Weights of a small GPT-style language model, trained from scratch on English Wikipedia.
Size: 12 layers, width 96, 3 heads of 32 (1 for keys and values), MLP 384 SwiGLU, 1.75M parameters.
Architecture: rotary positions, no biases in attention or MLP, untied embeddings.
Training: 123M tokens, 3739 steps.
Each number is 500 + 40 x the weight over its row's rms, rounded and kept within 0 to 999. Layers, rows and columns count from 0. Numbers have three digits each. The size before them is the row's rms in percent of the matrix's.

# layer 5 MLP gate, 384x96, rms 0.203, rows 125-173, columns 0-95
094:481525553488472521496470548531444515505405479482529524535493531427506504452615473571504532502442534496542464454548466469490465479530497524493449508378491384541503497505514524518587481529496522487541475458554475445510516471505481456494495452482502426519516547469501486509492526452549449434
087:508494517507518497437528520535507526482498681592566498503487496563468512506519552568456443556450544519507467531453506544529464468528463516501444523449513556461515544489513540498577570562469433515532492507463462501495492448456448501489477497504509464537513527492495550475522510489499582494
105:462578479484489500471532569537519537535502522549565564605490490507509520459488451549487476527508545604445475506473536491459503488514525575473508552488575496403524554536497510463497533545445430534493490466494490509485521507479495516513446524493440542475508415447556529499535462480565495429
094:501503465489530471484473548534490566490581528523499482404477525547521527495525510540546427497456542520474480533514431465458600479477451488481457508433458536480560595519492568537465534498518476488507536487391516588486452505521505537479510496443477436535460515440466471469544484552524486484
094:468526446517487486480531459474515486508500495484467552484571514520601470410479405536485460541477539467480446479511405561510495482536446458502460467483431558564427455498522485541478528572497557474412481552508466529512459492473491419492505509523475509471446508506492430462529527519536521459
098:529546502447465465505501572512486460492449450587507506472515543590497508452528498482463571414544523538555514476545509551530449477488450546462506518568554467468494530462544512477535498515483480516526479517563467566550534534569485477491510575568556497596540436479455516513482471478480535465
089:511501508491431465558479522473602495459500594469477542470544490530526493534526504512505457459478560455463499500484594528470478561602458533501469534480473471487494438525497526500489497473562444499464500481488408503547543499432501444494450497546528505551590508545555476455557515511529546550
113:550499528538488519498568471459532507507500546493485461483501532576525520476488517536460415444527508477563507491497573492562518449540471458476475487461488539524621525489529507443477488537542527485554471559582568544504515474558514466490596491472479523509493578556495465517446479494573571482
092:519512473466470489461456474521523532509498502571531484497430561493449451487498489510536482506507502510511522499553431478512490480504492511453522549511514472489460582542518510623504486424592535438573529504482538517516498456525491586429520535528509547597467529517466522490526412482399512515
107:545434508564428582563488454482514543419564500525487543476512544463459435464529489467445516436412549493495584459531481510560495502539493535500447520473469529500495524505491463480486517444513493493488504487394497510572496584442553495473499482541482470528543515480507499480495451428549529533
119:522496583460461422509542492473544512465483545499566483523468558520496557519475438555452504490455434502536490483469561569494538464474549553468497519474499576441512498526557580505534481570494530518513488485528491480461525583487428485607521539552490443480519518507508513447497418507549486488
095:496515560507476569501544520478466429481484487486536519468438443482494486476480513420517405534463532524578522475472554496502486453514468483527466482491439412429518545543479451566501456537538401438465446443486537586517528481503501487472517490502522516496492535527459508398500488481539453535
102:483466485537529571457578546532500545488469491455425548411451482453479458518493536531476494528461462471524499479472385469488452479535510483462476532508478508534463484515459528588465579471461516551438488459560477536489512496559461542558499477479534444585483454507520511475513514582520460469
107:511421473542509472607465532546482521498549525513497583542488499442482554486480504481464521476397481463443570553466502500462459481463481463459455539526470502477453480461516481451537484473485387440529511551545573501491490510534490509476495532448563466533542546562543468528522453516515542461
098:477542465474482482518523555500461492543468491583534570462435498521516507488491526526475564441590532511498565498503471497522537519515438509561510457484519494515467507531503597515468466518583486463507553499529473495631556476539504495474450496525480519417492501563433555500504538596507477508
104:410516511443488535514432488466472482458550478479505457458537468478485492469469473546426518476466545465506478495533454511450523488485498525506566510544534563456569540448510440461603456520596483461536548525567561503456548520548575565479497430456485493489505519471478454491515454521460516473
093:476476473484464477470468467575439481556533485557437425516461588510539527461511440518517445448526457521441536507543463467479519563514467488504492553412433472509528470509535418458481470485455486472495485486413548540568462540544553504509470446518528527496501537535565481516462470535547544522
099:494494537561498480490510546565534499428512547508504444470550556496390547436458496536509492545494531560465469483562461533543517478490475420430584570518489552576504511483481513531445523446466513497490459456464511555515521418519530521505486512536451512495549507480467507410437523534519482479
084:482506487458497540497515509531437502474464545497457432488442525451489524553528529482489490468497479543484405485521530527471448596564488433563493424466489530580465511506497523444477518470592588471477558526505482472474463563457479454496472544490500538497522432537525543506553469553573471474
097:432465575485498500562498508472472473466495600549575461529506480483500461510439524571482449485500566446609498490535570447500530464491506525515507460460532473453480541564561476507553465512528448531470559500501471532564531534511531484509480468415553531515498460431500474489468546442495523529
095:452540478412507452437546489479543483477529490447562498477460511509568487510543585473479500479541458534486492426453512523498486473516432494557502522490409565491440491485507490622422477524522505480538500459518512499517459523479458510448419477478524497494430538450517465562545476552491477452
093:518447503365434550437534505484492467446463464532514516555504462527481530530488460521507454474448464483490478455505412495491506470435534418479510499465531495522546481529499458446491527534564524544427466516509433445499483465435467463556480489508417538467497526510524424506552562491515472466
092:450471517486511463484538493450500511454533521586482571531592506554516516531459486496525516516591483499475530520521548503551505525580489562466467534490483421490475510477483599466403409476532438519517485491493466434524510516459504452429497483473546475481488486522558436546528565535522496521
115:517508475471442495546495437487551513524509467488493494369504530501531475548528518492567446511506483476535460527537467517483556435488468508458432474514509442470480468474550514457470505491479484521452477544449559539466446537575446492513501379437498497521457471502419468575524490499577548490
102:503507547444514426507455476524495574449481517414479482457479409536461495571434485474479554550558477469474514445559463511472537543524491514557522486432453512470472486543457455517516573542433542540465536493536516493539545515509503492443448453509477521517466502498406477456476472538486582486
101:518453452535502516457524495440507535571554464496501500487435523531535536590546456586514540529502593530535400430533471493530475533494440422525531510450500539524507590478496538491532514532506484447436450491450514465506533521526506452422498500509496570503493460595496495509509521493496506518
091:478489482488458407525541519455493474506531539504509523499461539497513467507428508472485543455486483510463566463483449467499544469515542485540579603540516424536473497461515501511519518482460503459491432592506533493576494454535440566524451481471551475479440526437549512569449552496433498555
105:447464532502488480414518520551553427535568437488514476543494518491501461452467512472493577424539499497518502536498553525431527527436429506509485490468502409562511508428519515505470533558501531470413531468473422440410497484486444540502514503457529519534477527449537456467515510537509522459
088:447504591464471472459452471507502465474465489474544521495508496474448440464574474515475474461536529568445496528495544497452509495466475529513417470553513562515542495417517580577479471529471472494528471480523517486447516464436446459505479534567480424465463495468472472502465481502575390486
098:458503516443510523496491464492497521555449445516524496466477542496505572482431522485517483498497478584494559553441506581582508490477491444526507483486516490497537548564437466525461514501492507482544489583467539524529510479527484396419560592536489540555516498535481527507449504472545571579
080:495464516467466458546509408519484527523516507531445524464493527568439558418473493547504528545463475480490567506531503431585489530578496507591531413480492502547535495612509534533452467490490526515456481514473517496519526508487444544402491521497505474516521484457536433503548528555501465521
103:509464509509490505464530506457502538514545531515395517572534489510483514468534469535449535548517496483521501504471479474473517484449466479486559458502555427519439559526576447530491442492497597519480554506531509529444468509529508512404479444558452476476510436581502444549468508502559470404
103:533488483506444483529516549484457504532507620465553485419536544465463549471510460503530524480535489512484557432516555522528467486458461540527535529449478479514520550517531545427476499470500483478540461503561508475509537496514445499486514502495396519513512585562545520552591572586504507450
097:487518570547554493498520521454481471465523600499479492548433497443474439541432479567547542515516473462482460445519544504518551510491502440536510481446535470495442576518535568506561504489473526509484573507472433454517510421510456539490480558466572477563481553475464543451500561472503474477
114:463517472503519526490497556536521475536523503484553489484453521582438511467505500483492562525508516526547487524484569525563545493439496526413443520480517421527511480488475459438555557463443478445455565483547546493451573478497529496547584473442570502541491463481480465590508428520545488484
112:420544501479457453514488430527554452512505569475486461495540484451471472509482483520477573525492542509559527537535465435470581515499497477491427475520534471449566534525514520522437532512447489527412542534519464485409576528578521519549521478495532525466497486443411540501552504488470463468
100:505508545514490462501553567500521511541482441550501449547457445602513477500466473540504480505541442529552436533536535455502457535515466528505524475533515568473494479500518487536387491509469522473473453553455492474496474485547510493465392538547525475449538516440541422530451422480550506445
095:498490502505475544494504478544522515466451480471472464521491437452510514463448518450426539535515637446481471454541507563531473424475529466466469551562476475516498466562490489501492450564520525470575438539550510470504511489513483422537495448492520541433550563478525580501490484533452459454
098:515494544508482503494475497538509499527545489516506490635572495504493511428480533547457517499520430504568553565487467464516426462551492571532563532513451425521488485441508546499536480447569550462431461461535485516464527550486541530480441489506456524534473545537457508495536547440524467560
101:529482452492503460518496449480457481557456474496464514513513478494504482543557451526489504555442490491447470441535477526431460494411534554471448557473462502496457458565518549466629524491460462463544509434535515508472571475524494515604454468500513472481473503535430547540523515512499418486
092:461520483457487514467530520555569499511530521520506531472489550429534551488506499520483464450484483465487497443502516527465404552568446479593474514446485506457538489481532569536503495455452505497475493510571523542502460483473411487418380490491445431471528524512509501435426512541493538486
089:459494466518506474472487562465522507507497504551476484456494577572445425410487553453494472513553493471444493451486514467473515516569502531511511450501522511498461558488563570509477534476483514528503542514494528602586596584475481553533556443529511541518535552460492447533487520454505525535
097:480507515544492511505547546506486534569485545485547490556435466513450522504448539483525549532498549542538512501480481481512524434572451495581504497453478502513457502530580500532516600442461457497452510525469476565488514402481524438466460467610534471501470544533537466488542455458426504482
112:493484541521436508468487471468454487531474603523455485475528535499505493473563502472489513550533590543456395488522450463503468496582477509552538538468520482490536487533536531503533470486525530419453533426504496514410467421501495555470489537508531481438466456428488500583511519544476548520
110:423496473505523541509532502514480475512499531527507480495507574492438626421498462447456511511505489469481577509527556528460513546449521480458559491451430481487518507532565506514507528483527483482473562550516486548590495523514579427529466462534489488444487538507446504482447567556484519416
093:465544516546465498470512502500502536492488442580563515513493487531553543502544413491472504508556456507436514509492587551474512520507508500496463458442511540546494500467522478569534506508496474542469668546462506549510554447462534445512492511515506493417461503454503465537542502539582466517
096:504554431460559445486552461546513489510547472494508493458510474463520489501480494466448520505546514412487514574486479522513473442527497349494480529554546502585485478457501504484525540466594500496570564449464515444436506490498534503493486508442543488465432480528531442478533454482525463480
096:483515567449483469437522589490475528533496539460499526482566537484455479604514488552526470448481510429532496478548520539543434558487489534492536557447445529518524521492534561530507508546517451450506528554452538450507516549504521586435515519475437468554464514507468488518498428494453540570
102:461528537601474465455485553501491518526466507438469530597499525483536523433514556483505469506469521502486477486541480497540513442510431537576498518504498517511506490497554443487494550509583487413509501393545515572461499502456400491546501525550425526538507457554478445481454489511474485506
# layer 5 MLP up, 384x96, rms 0.2, rows 125-172, columns 0-95
096:421490454534494635477457505471583539519513483479521504555501536529524561506448481537465501525460505486504497437469532471518499458545491533421434483494448544542454475445475447528489566502499510516561427532516492494486473529574498413496450486450476539554486507542457488534533446445524468542
094:493484430534509457468492462504467458428539523475563540533469445489494476566453490495535452487538487518489497510587544548534487501584499451458431439512552532487529516498469532522491452507534422396488564495532507511519514488462437543519462474430522510538448396457489548484509528472434483483
103:516467434496427491489454514488555488527534465512515473472478526483494460488530466501526553477466498439470525447546526474566465591506426474565429434431491500512560534568442494431532509546407518434503502510547475541529483496498491494536528460468482499495479503578520473568482533529410504555
102:553549480556429510451489508513503532459523509460538389486504524524523545466468461452510487522479489563458478519470543510560475488534450457481510506419503585416544520422470510444498447552482496469433478467507474557584476476472496466539478511605523473544502476469458535447492448482494513499
108:469497524479458540446449507550513476517513505515510453491483438434525578388509485501530434523487519492473513605544531524482541421523497405587449529439527540559440509440502478564480513516526457496497518530503502539494455485488567415501490545506533514465451508491543487548453506517487539507
100:493541536501541479496515547504527487554490470531500540408557458488549507504490470436409488526505531478424532527567483528530481519483506529512481493596514443481492375493485511513501506540486492494541511479401502526507398462578518542509463530524536515558505462477477457595446458496511499488
093:476405510544589504494509503462454515518514523513571496536517530427489586516518498485472497476484465472443531497467442501433542492525483564486558494478528524485544522506508573467510523506467530539481448412593554500471479436500496486514539509566478497489534476578521402555532413507485477497
114:492462506471465557466420499482574479540465536556479480535482415459416539509454429510455500488558459491474527483497514478518508506523460523464489502417493524515495441528520527458538484550558455478563507451555479484473448478530437514433475534468550510451570487480551606487530465436488505543
098:471505506516511510524519490451439486556427531540533478465503516462534497553485503457513437485545450515537558603512384513456521492455428518499537479488476525524550468536543533455545573497468507612429486502523475482541499519486491450466520506467519492482521489525551430492443536496553406528
096:510466491493525555516550413438517485465412490501477575450470492476520467423513461513506492483537550528475541450514480475519493509516501481525478518452482429436448487530507561512556538483540527426540494535566512573464477558570493604510581535510482499496528545495493495525492565438508426522
103:445470505470480477492481515452526523455431466521529539461556515496490520469559453500459450528460471486485520410573507553563525578474459559536480532448508486452529451480508565541444482531493479535474442450501471476443502522492413477549476463546457593548496525534508440523553442518454478455
096:490498462522496488474495479527565564495457523445483475518468566507466474479566453540493516430476497474459562502492437481441491466488498550498469488540482516494451452471474476474502423495507528432489525517504533471452505497487389395462469498459396465448465518528444484544574461503561576481
097:515477488489491456466536514393482499501524578555461453509504537493513511561496499495530504519564483526578578534478420523475489502571496554492490522478591501474516537458565530485515510446435510495529465515415440418495541578499446491438470508514480475481502568465537445482443546463498481484
110:547469494499487488478548482513492554509477514543524493470491472445487496517494476499443425583471508502537489536499472498464555506534480561494509481511462397408527476420415476470538566542538474455469449489467500481526448521594540462496453492488616489489507534500460567505543512528481590502
098:456490491556449467483489562464515452514444513466480541543421550542405484522484488482469523458509548596491489518523534487536605515532474542445498491559525402470535479452547543562479527530511545531481522525537561480471562534557488512479491503426523499532515435517488550505539481475529544548
099:486507540546488449570474493527521520469508495509411463523488601449465496486476430471474448467429513495512520512416560544427456533504505469539585431441518569496533551512543522494504519431499471441509537436533519506475476510448491535506514529504463494470538537522556566524479500554457486425
098:397589459487550534500475547437491471542424534437480509482450494443540511496512479469454488462526494536507494499516461529510498549511464519491553487484521416496496557589498543520549499580509542450454510502558457451463532503436479461483475498547581512511510433513416475455466560484514478471
100:448558513493475488560485483531575519514427511482534475516509523501477564522476567419519456527568507503496451569554540532533544487510516561493503525483490502512485449542511471528479477492461507455479429476472495457445539516423496481500514592511514591450429572438512530461434454452499445545
097:545542449538485501544429501511475502545457499435501457497497475499434556463455495507515570495481511579499502439426533499550500551486568511500484425452548523529549533487496471514536594478436507424460503545486518577514535484481488476505468520506498430546564558546574497520573496509546448497
106:501481472445479442468519468496497544518538535486501483507446499540538505532550525570482520512495500518444587461563479533507440583505479554474478570544434528504529442423491460497537532426452472525470486532445471506530506460364466489507499488450486498464547509479454551483512499478424420490
092:511480459524502479565472433536507478493485494473523471501468538518539491546564470493546448521549568448463506472529580476437523378495543495516499544501528524469479444497485558500516465547508526556436511469601470548445520541501453499506424556494485520502396510450517549523433532535500519513
092:440516486589496508546491485528415496547507484478473543462485511477463528426507477523516537471532519497475535485488557571550510535535447537428457492508477470397517508484555585513502493573457440529460477502555473513565475518522504524448552571516554474603542465479492502441456473531534488507
104:459501547434540469515463471562454467495552526448496506522549478493469533421452465466513528475528519499475585524580510504492497443449513509545499569556515470458536532537528464546521431489434444434532536385446566498503483544416503468506538456523492504546530505552487467526525551502469487513
101:502502483522521533541523482534510458545552484512518503490480465491548473457508483507470472496510489509582497515566498507479566511581501433486528506485591429460545584462491507486510561569524528497510542562484520492419519456519505579535511412501531486533456491474532478482595530476589528600
096:531487457521530482549517550483555490480522505557525458499504474475503490541533531496536527505522529534481530507523498481467466540457473616553554513509485475571482485515420506533527571477451430544464472453537574546459599456556494430551554501516554475477480525568476516534471489523412555545
103:540449493492542473501506493468488606536460517492473535516475537521548440502563602444512470538528503547504500533457471484475493540479484439590471443492461489485523543424457431496430422572436519485401512469551483455521523471513496480511478471469579502467535497507473492489471522450494547472
086:439513550520491563531502547503539546604504505533513521547529529470502485534471473506453476525520576413524444542490526516530465419513535454518528471472414414481467499514497501493534444455491520503479525450493407479480548503476480538513517531462516533443465565555586566450506478464506493565
098:534533518472530452552495489474579504571493523474480557509429513446510435545494437443495596472533521493486486476437512464419552501489457547521525524476486495435472498485520486518503503549462488460455543482463471463452550455554480469444473568485526545487405463527487443414509517523476441550
090:535490485555512518556470481429468464511532468475471513467503508504533580414473564477455480557537578516544486486486480516519513564539572525552526493440474473502525453525486516458453472490514431520534493437473533527479512456528528573488476462508570544585582550501567473527496518554509570560
090:429489544467467534544519533515450562567477443525514468505436488484425538545512480477444510506541531495440560460517464508529520470506470474525567418526493450514559569493444463434539549505507534531509562516507453415536444538430500507489518533527464565530495459490523466446523528548538571509
082:526487469527544483489503436587494579495587525534514469523487485511486532477512476525518523553527503465428518497522525511532432550563530496526452419546457532485540526515434537514471455467508452570472531514531551488563523555436485518448535562522547482561455475510553575453524530553432479537
109:473486471422513456464479581578473555571432548472510452498543467469441414523482534491503516566465488476487529465454512516474471526443495462486487481472502519507419510440518452577561479513450515550428505469444482571495504552464475538505517509472456541525512480480555445476557445504553459507
096:524500456499561439512492519457520503483473494589596496522496492544605569485480540572504487454459534529532526448515547577495531489497518505466452499554524577531537538456522506537493530507564544502447519501516513450481561476521526458515504486533592494484473392467470526511465463454568497471
096:543520407465444539467517519548525502529478530455480475485526488418507504508447414495498527462532479430492524492544494503512455505541562454527567478534511490549426515559508478605428544491488516538476471480450520450456464548520545553521524491486519462514562418498519534534428532503500545427
108:523502481457493453533491508572464517403526478581452528530405514533499459595509495537561497548565425497531468565505506458518552490517494581498520476480496479539412510544548563544516513446547504523509459434488500471460536462510478508468460502540432485501440517536472565484441503525501500508
106:514456578523485440528479568481460508488469510479555533516520474426434511439487473472546436511472424491397539505535480478583514473479519503488463463483489524524462485539446534494466458524524483460541538495456511480523432547483516474505487349425520488495529483506499472570534543473483449500
098:550533495554512471521511494518539441581542423540465513528435393479492485451434498509460498491542451508492458508500490537512429517498403525484537495531507472476523546463502499535442523469508413468489518570520418465453489470468485453491463471466546479491582479455560466502476516529465494413
108:489478529518531443487425525525513499515574484502499535517503452448485521485489510464442580487534523441569492514469549505468457495540582472590524483420567482486462551489502493514534439555491526484490503491457536630559516427445445498503541550567491539448504500544489481463532484523469528526
098:484471515522446549493496521475530463452572462570502486472416458507520513521518508508462507518448456492501469500417457510475476540409586595503442569497493581425532515477496472482484433508523563493575466434481464499577475451563486507445530514501541536504490515531508546532511479511543475523
089:504488505516497467496506479509542503531546519535535528543516487523473560537481569492462476423612527470466495475454445487476473566478534445497464591536549482473481487490541473488540520481534574460497527490546499557494471497477453558506482474470504386539452429442446477501447433537417477458
095:499496554466531526518444524503623499492511525547494427534579460526506459553469420512559468458541499533449487474475464523495497518467538524531486495506457506571578540444444464550470423488428469538457522520516503460460471499456499522507504547472493498556530576480569464514535552496497431543
091:518530561475475512538505510507537524460564510489483502524520522445478534481432530487531438534488517580515443518556501513511552569477520549513514481488465445521484490476468516474536477489568459516568495559542548574556488515530547464525475521483541546515535532421505491511526416573465578631
101:508430424571499508458622511433455515563480441523572489513409499445523458494491564459533452451438435511473496452471517523501458481473514478551425464510481555507457503579519449547433557506543506540511522501522464481514468506510464472471479483521511535441510476500489551476475495460485459510
107:459542427503482525443491492470533465499487462504501524414482522482566505547483411486476458460481463501493532494506457492500495593532543497515446460531503548521466518569491512435473538536410527454500558578503562510514545545526561559516441500468440457538510482492524560583545504538505522429
110:498412562531508484459442524486553491530529508486538441439510490512512407518430504488556528530451484501485483572519500500519456527409486558470466524517457430453489493528446521508490505463447453488527494565474514470577492488505553449430467480605454460529521558480529481504532526576490526467
096:534521525480543515462488518492533500521507514507446486452565540622484516498540496489544470528528517498480537460550468585488551500494530517409519476518503514423531439577534580416485435492525488498527438480524517432489482411488518486420559556449469507486458560475500505516499477534455528471
106:565532520530586498528513513507534427408529483557481555470463495469536455494482458456456498492526549465458488511480468520525403542449582413485453472510463506470506454517496545528546509463451451592413510496473564505485522525469460507438408489469518510482528531455504502480482485503486527450
090:507519546554507565434453483560513507538468519480485474576499477446508473421536479516509465477467515475495477489454542448516474537525515504552483478485507519513478419587492483539483517517501498467626536475490546475504522507479507440469539598585477435508538458504529455523484521618513450480
# layer 5 MLP down (transposed), 384x96, rms 0.189, rows 125-172, columns 0-95
092:502488464529444498503565531453438426529479512489535429504488529528523495485636540528514562489517466500523468462507466432531521509534496501563450492474463534547471467457520506458465471588448453453504449472580488517479522465480505466524577392506457511451530500510467523535528522569522466518
094:452415530557565531443538484520476507535556480468440514490486453458459510461449497514498430469459489507459496452482525514543445542399499393484553450574459482492486482536451513512446454503486548499541478484517492536470454447543546525499477509411445576461473470506529528470534526545526485512
102:569518434554506516545512476485494459546444506463509518533510530512458573508489539527545601516517499488429496456499468499483534458477472536493515546420486493454476534511509410511499452471539593485538528427410510437522452423466471517434505534466503526520562458538561537535470527500460494481
095:549534518492582526469480502515467482514533436536426503619422488523546432507482556485544457455425485480468487490512504492526531471502507517494468461504514390427532444479490514558515575499571506494553455475492505490452503535547512506512464444484490530467455460513502484470510508459615538503
104:526452477505489455542424456525565444505522533509480474489458529470448560548563509554471564534491486519585508495464500465578518473472491498433605468455514568512514452451468476523577486506470513513516490429472569453505516430484488529442500502591540520527481457465563511482553478515499532507
096:489482568518472519455512481480560546519542530464511483585420526438548506434514475480457479439521474507448460489413462473453420503465477398504473468501483567536532514446518436474562490495486492553510521496430485439525513471478500546545558548449489496493511474477574485499495465503511440570
095:452463503515441499499497465513570463506472513534528478424522463539515471490456545507539517532477481530483509529522521554554485537475493450505447480499456456412426479518481445431510477502490531543512520583431472471597537513478481485559471485459536515527481580395484534481543473481486598561
109:504544551532515598590527484566520495557506475502483485462497466475512555452431547493487437464512431495463448556484484467495478414524550483504485559508549593518518429502556496495492451511529455403510517543570492450457554521503494535518467540441546538474544508480481450516510492498485542533
094:514519495489481419505516466483540572517504494465445511513429481535495500493520475504486456449521443513485474427430474476446545571510504499502515427560528494446518540486481519544471517509526542406513559484494518446518473428494476528500602524562408479454474500454484580474471520441588488506
101:481480473530422431554571445525573490478470499502481462517448543465479538534519499517387444478541522440534505543544515546477512515449526497524405520524448535488459530503532485452527486491501472536507492484535483567513462614457481451538482522499453544496535559521564537450454471510531442503
110:517491512460508485507460572516497483448471477543432441441463566504518582495508458513550503471494530521505522504472465521507513535496516475480454511478575561467521527477466511513494500559510494488531632465490538465491448523575522537494479629442432428490488571513451495466477427479467530501
100:512495500504500488496507433498468478529510456510441473526424514488514520592540506517505515550445566497497467549507558503538429566470498486505531446525510572430518576549519533485480526427554441480462489489479547511461452480495566594489509600453550551558496507580525465476498535486467523506
098:542477479489544468618515492497523509504429496527465494478551433584498469475446541544517505453478473481564438516490477500422513543498465483494446454538531503551505529480426554525542485510510486533474478528505493499443510597387520573503462487459442496444476540510502551546443527500501446508
107:434505481419486433544483475477531514409452507515499381536429491443483492448561548493489538498475462486528508482542525554454541505532402531487493433506509472456519494582453532466437476460535517510504595466532557506458492512526500507470480522553450476508536475499498532507475468511573453497
102:469463363509497506520540494452452468523450492530505486517509470574485501495501518505480546454535547487542546515461500518578532379473557483538552553506486525472548539433471495507476453494436540475463520457485492580557399541480503477516508567514527515430492485451480532489504508475539498546
098:456545534500454522482433552504545441476475524556522485397500513455450461501497485459456476548558518438531506449528498528495554502545487618479498506466536528490484465535582466480463491517493453487521504524512439454558540475493475472439513432562535480479572467457525537508531539447512438571
099:501478491472459509544492431485555530558624528457509510560486497413429468465472487496499479449486466537462539521433478498469451520446498480532477533544492498578496442510505557448479498549457515497505453423533536527470517448459499428512509525542478429515485529480473593548478548537449490543
097:465485472465585510514591510459502471507513528412463535534452514437463480545462476459499477501480472432443541480467477603549542507575499491515471532495533527568544473456552489525471490484485495519485483472451498568492486596541539461431524490492462509426509583529495494547492450470523461452
095:499493551541466494441480471519460461528447503507476571475535523474497474519537510551563543485431514478522554491482480496459507406477513508499481534474522498519452483554457508544478540580542511550533460494511537541428513452484387514542520424514527523480482544522471528419460619561499531457
088:531512437541486527479508453496529494521520471454483566482537560433482424457546528498480491508443497484404485476493438519514494439463533495467522455455514473516505508462445555412509513556532611536505405506529599476473487475424458531538472488505477504521551500567517503521502560540504467480
094:502443463469557486502514438444502493455544527497460454441520462448519580461405436533486557515558517549550526576477538485514515485492546465504525550403545418481474508490466529465527497515504472555473513424456546524432523481557471497507534504561422478448551466525462477503498489466507510515
093:511489452450425534504529513440496499542519505489557552509511547510546493471585560462480551470468553514491503505550476533462537515464503440504469473497511533569531458524455379541463504508511462510460477521544558510528526499537440497628534514497463463426505600546521469500502514466554502474
101:463542478569487501466492472480553487511394501543561483527480528511499445497518465478531503553443434490506477512507470556556546546556546488453511481393480474497478507481515534478504527537485533556442487528530400532490543501509558426544448464484523511532497456424472557434466568549485530466
099:517530618416470461439572529550568487497501471509546460536571484570541501465478467529526494535498435501532449531452560488518457564499524494535531474519506569521528522459525542476540494463464546569537523505518391483580495507469476527499435516502528495500490503511563531513521437493469465532
102:459462525491539497514441405484420537524460545557481507486462436466477471507469433441479471534459534508550525486451496573524549595463463535455555489563479482564532485449486470432494478495470452500476491510519418430460441566426471478521490494469521546512514524486554480491507535478492484448
104:524569562479589452468568537501451403539509556473488492500463536464504489495522506432502507499455482523480536502433530455499474495476549482444516490585494501458486483468488503544535482531499528506633500509551456578522526474505532455503552362514520523461489472511524486523464523511484505549
092:598533531447528531504423490500500505519495420497554487526547510512449545492517455520442451510482560525449579484516567523530546418456501504556527531441477496445454499483428489510535526443524537531459454488515561463488570443446496570483505490492422491462541511480484517543476547478554510550
095:540440471516438514474512581455445507488451506447514488401498502465526491570508447522535525552487525495538496471579526483537451534553433483456480409515557552489521534461486483484507495493493595420478452464468472526494473557490479482505474487531436523529532474513563527497531539441483404518
091:539468423514531505523467513469444521494457528511512525519471520498460510574498515480557514524491518554503485492454550441486401453465506538560600466573506545548464541500545528499484479550458455471420482516555496438500484461426473463534527581468510449458546554531511530504411473509522448487
098:506519525480542510481593506451524456436488539515445515557473476464466466505529499528456540505539469497532473496596514567445560475483465509495532486548548498499433488472549577439472506549495448387470513471469411497496468450501546506431491510517512489446568465432502440530508554489488473463
095:497488479564540512475506489528477459445496500530507542475488517401522480463453466493473561551485494507508559481428498483577485501535549501582509460505502499487479534435459536527482448525507491510580448523506549548523394488503478453528473439428483474519489445503558552512488607477450420462
108:508496512565516431486528532514464443483518551474489520509532493510472499551473438416405452485529509501449520526574489594502418499514549539546531544505477476611537505466492469549601537505515490474514487542483506420531459498541469460518483492480455500460507549442488472517524504476471572561
105:394508403487502514539504540469504499443467451530530552474484441473477505514550543474548427462493480487494429490498506543443522502512480614514486520453531452512512562553529514514464529530541501446518484506483463476483496500522530486536452433486472529537557399596474474499464462508580477498
095:492508534451553473564558490446450536508460500497451536494492528521470489475434437491450511456441526495499453474575526532480451440452470566497471510476507493472513537479484484529460452467550416486453514553540585513536656564497526539513502564495494485524483459516530499540506479539516560503
106:448512472514458494526494455537478462467379523461448492542557479540496430510519478506533505563486519541486521464457495475520586483536444455519448446514547495481570443502491493507505422506497535512499450484539481583472381452578505470469490463540494566418518542463499463501517529514516512486
102:456500497465560441427523579501522539469520474482486488494500545504604497478579488517447542433478459519508520542522470509484467531519532538452478520497486560461451471519567501489521501502507513533524449535431486521583527456453514528486494611556521461545395470487583556487515518497548485504
101:505444510488480498503458582515538495576451509474422458541437477490479529496470534476536457500538547482470578489464502468514508485476460463458495429536411513498404517550513584535482480558498540562535505459488505454447391500517486485495491519492469521481583550571529538520472487534551495531
099:480576446521469506592442410520509521569495499518436564465484519459492465508481492512475447508502532475541454511499481454433454494518473499518481502573473557524498476506450390547471484430477488566431499490440541498474505526438487535478537532436514484570521482491547556528469558465489462456
101:507469529464477468514587534470544473516545485468498451447593474485502464487506471561527456548456506474568484525495550494521432510441517525536562488434487523537510488510514569510562491539543566503444485507501418532490417548436521502532482556477444560517479486575422454443490510499542464488
098:508457455589519547495468508513571456494518512512447561517544470513485505528577545523545556544520450508523564514477504502503545410534486513503552561421452526464545451550520436486491494575551479463451484491531552460495521420483462517512484475505550515509534535554474514495591441479556540461
101:473493510438551510477584531492507522430427529479506445519531435470460493541528469507504472479558503468414497455508550472562530503524492503529531507536509505567458537426520492479530532476453518481499461518514499460525415468515478506449561560504460459451573457406489480498491434452482559594
095:457513456480503539472564477531461466439537462503549493487524496537477631511614487505447489438474506493482494495542488437478545511466500559428545501515495506539460479511448459526529504564516453529569473490502517505525557463528517490545534577524453475508464561431498507576412457476500478515
107:544443494619510445451473456494516504536492473513534476457473439560576503546439517514541420523460522492501544473464526512452544553430528506506540437560532525489475527490471445500466538524489446568507477473510513480519499523471440555477499509485498460443534480587503609461494509523515431495
102:519419532523544477444509509586495494469546466478543465491550501585495517579550498560557530504486506470496469464471554446559499479497502525522508564447607492482510542436436495533474470522489495464512464424482545493460535459485478545501542552493563546461560555485440527510534478490582485499
110:438501469481479446473439502580481541520538494509522424521550575423506524518477575441506545492496517504414493537543439495434485502442478494450549466466507493506531550461565416432543494506477435447473534504469509481445493524498522483487503523441509490418503491449538496548521481494524582450
098:522434509524529478593431461466422560534459540485536572530457403469459458437456468432509523509485566483515440506475472450484542466475503565545524474485511496512532512487551481538540532524469544495424492522467497508581505530473514482577481464433511512495553542455523451513512488506530438462
101:476449486423493452523523438507486504593517467496499450463528474472484539484501546501576543492547465503545478532593525511591501452537500501470487473475525386532468514502509465428440458563528482550469553534545431493531516549448503467459528453574518506493496472509527478525444497514499543567
098:511514508448495534417541444460484488527545565465531548519498546504581508523495468449525516523447552478511493481520537496407484505489469532468493502568452468506472486528530508518514527441455471558464511549530435528501489532407526435523472462426519598471486518550554531472481462485558419565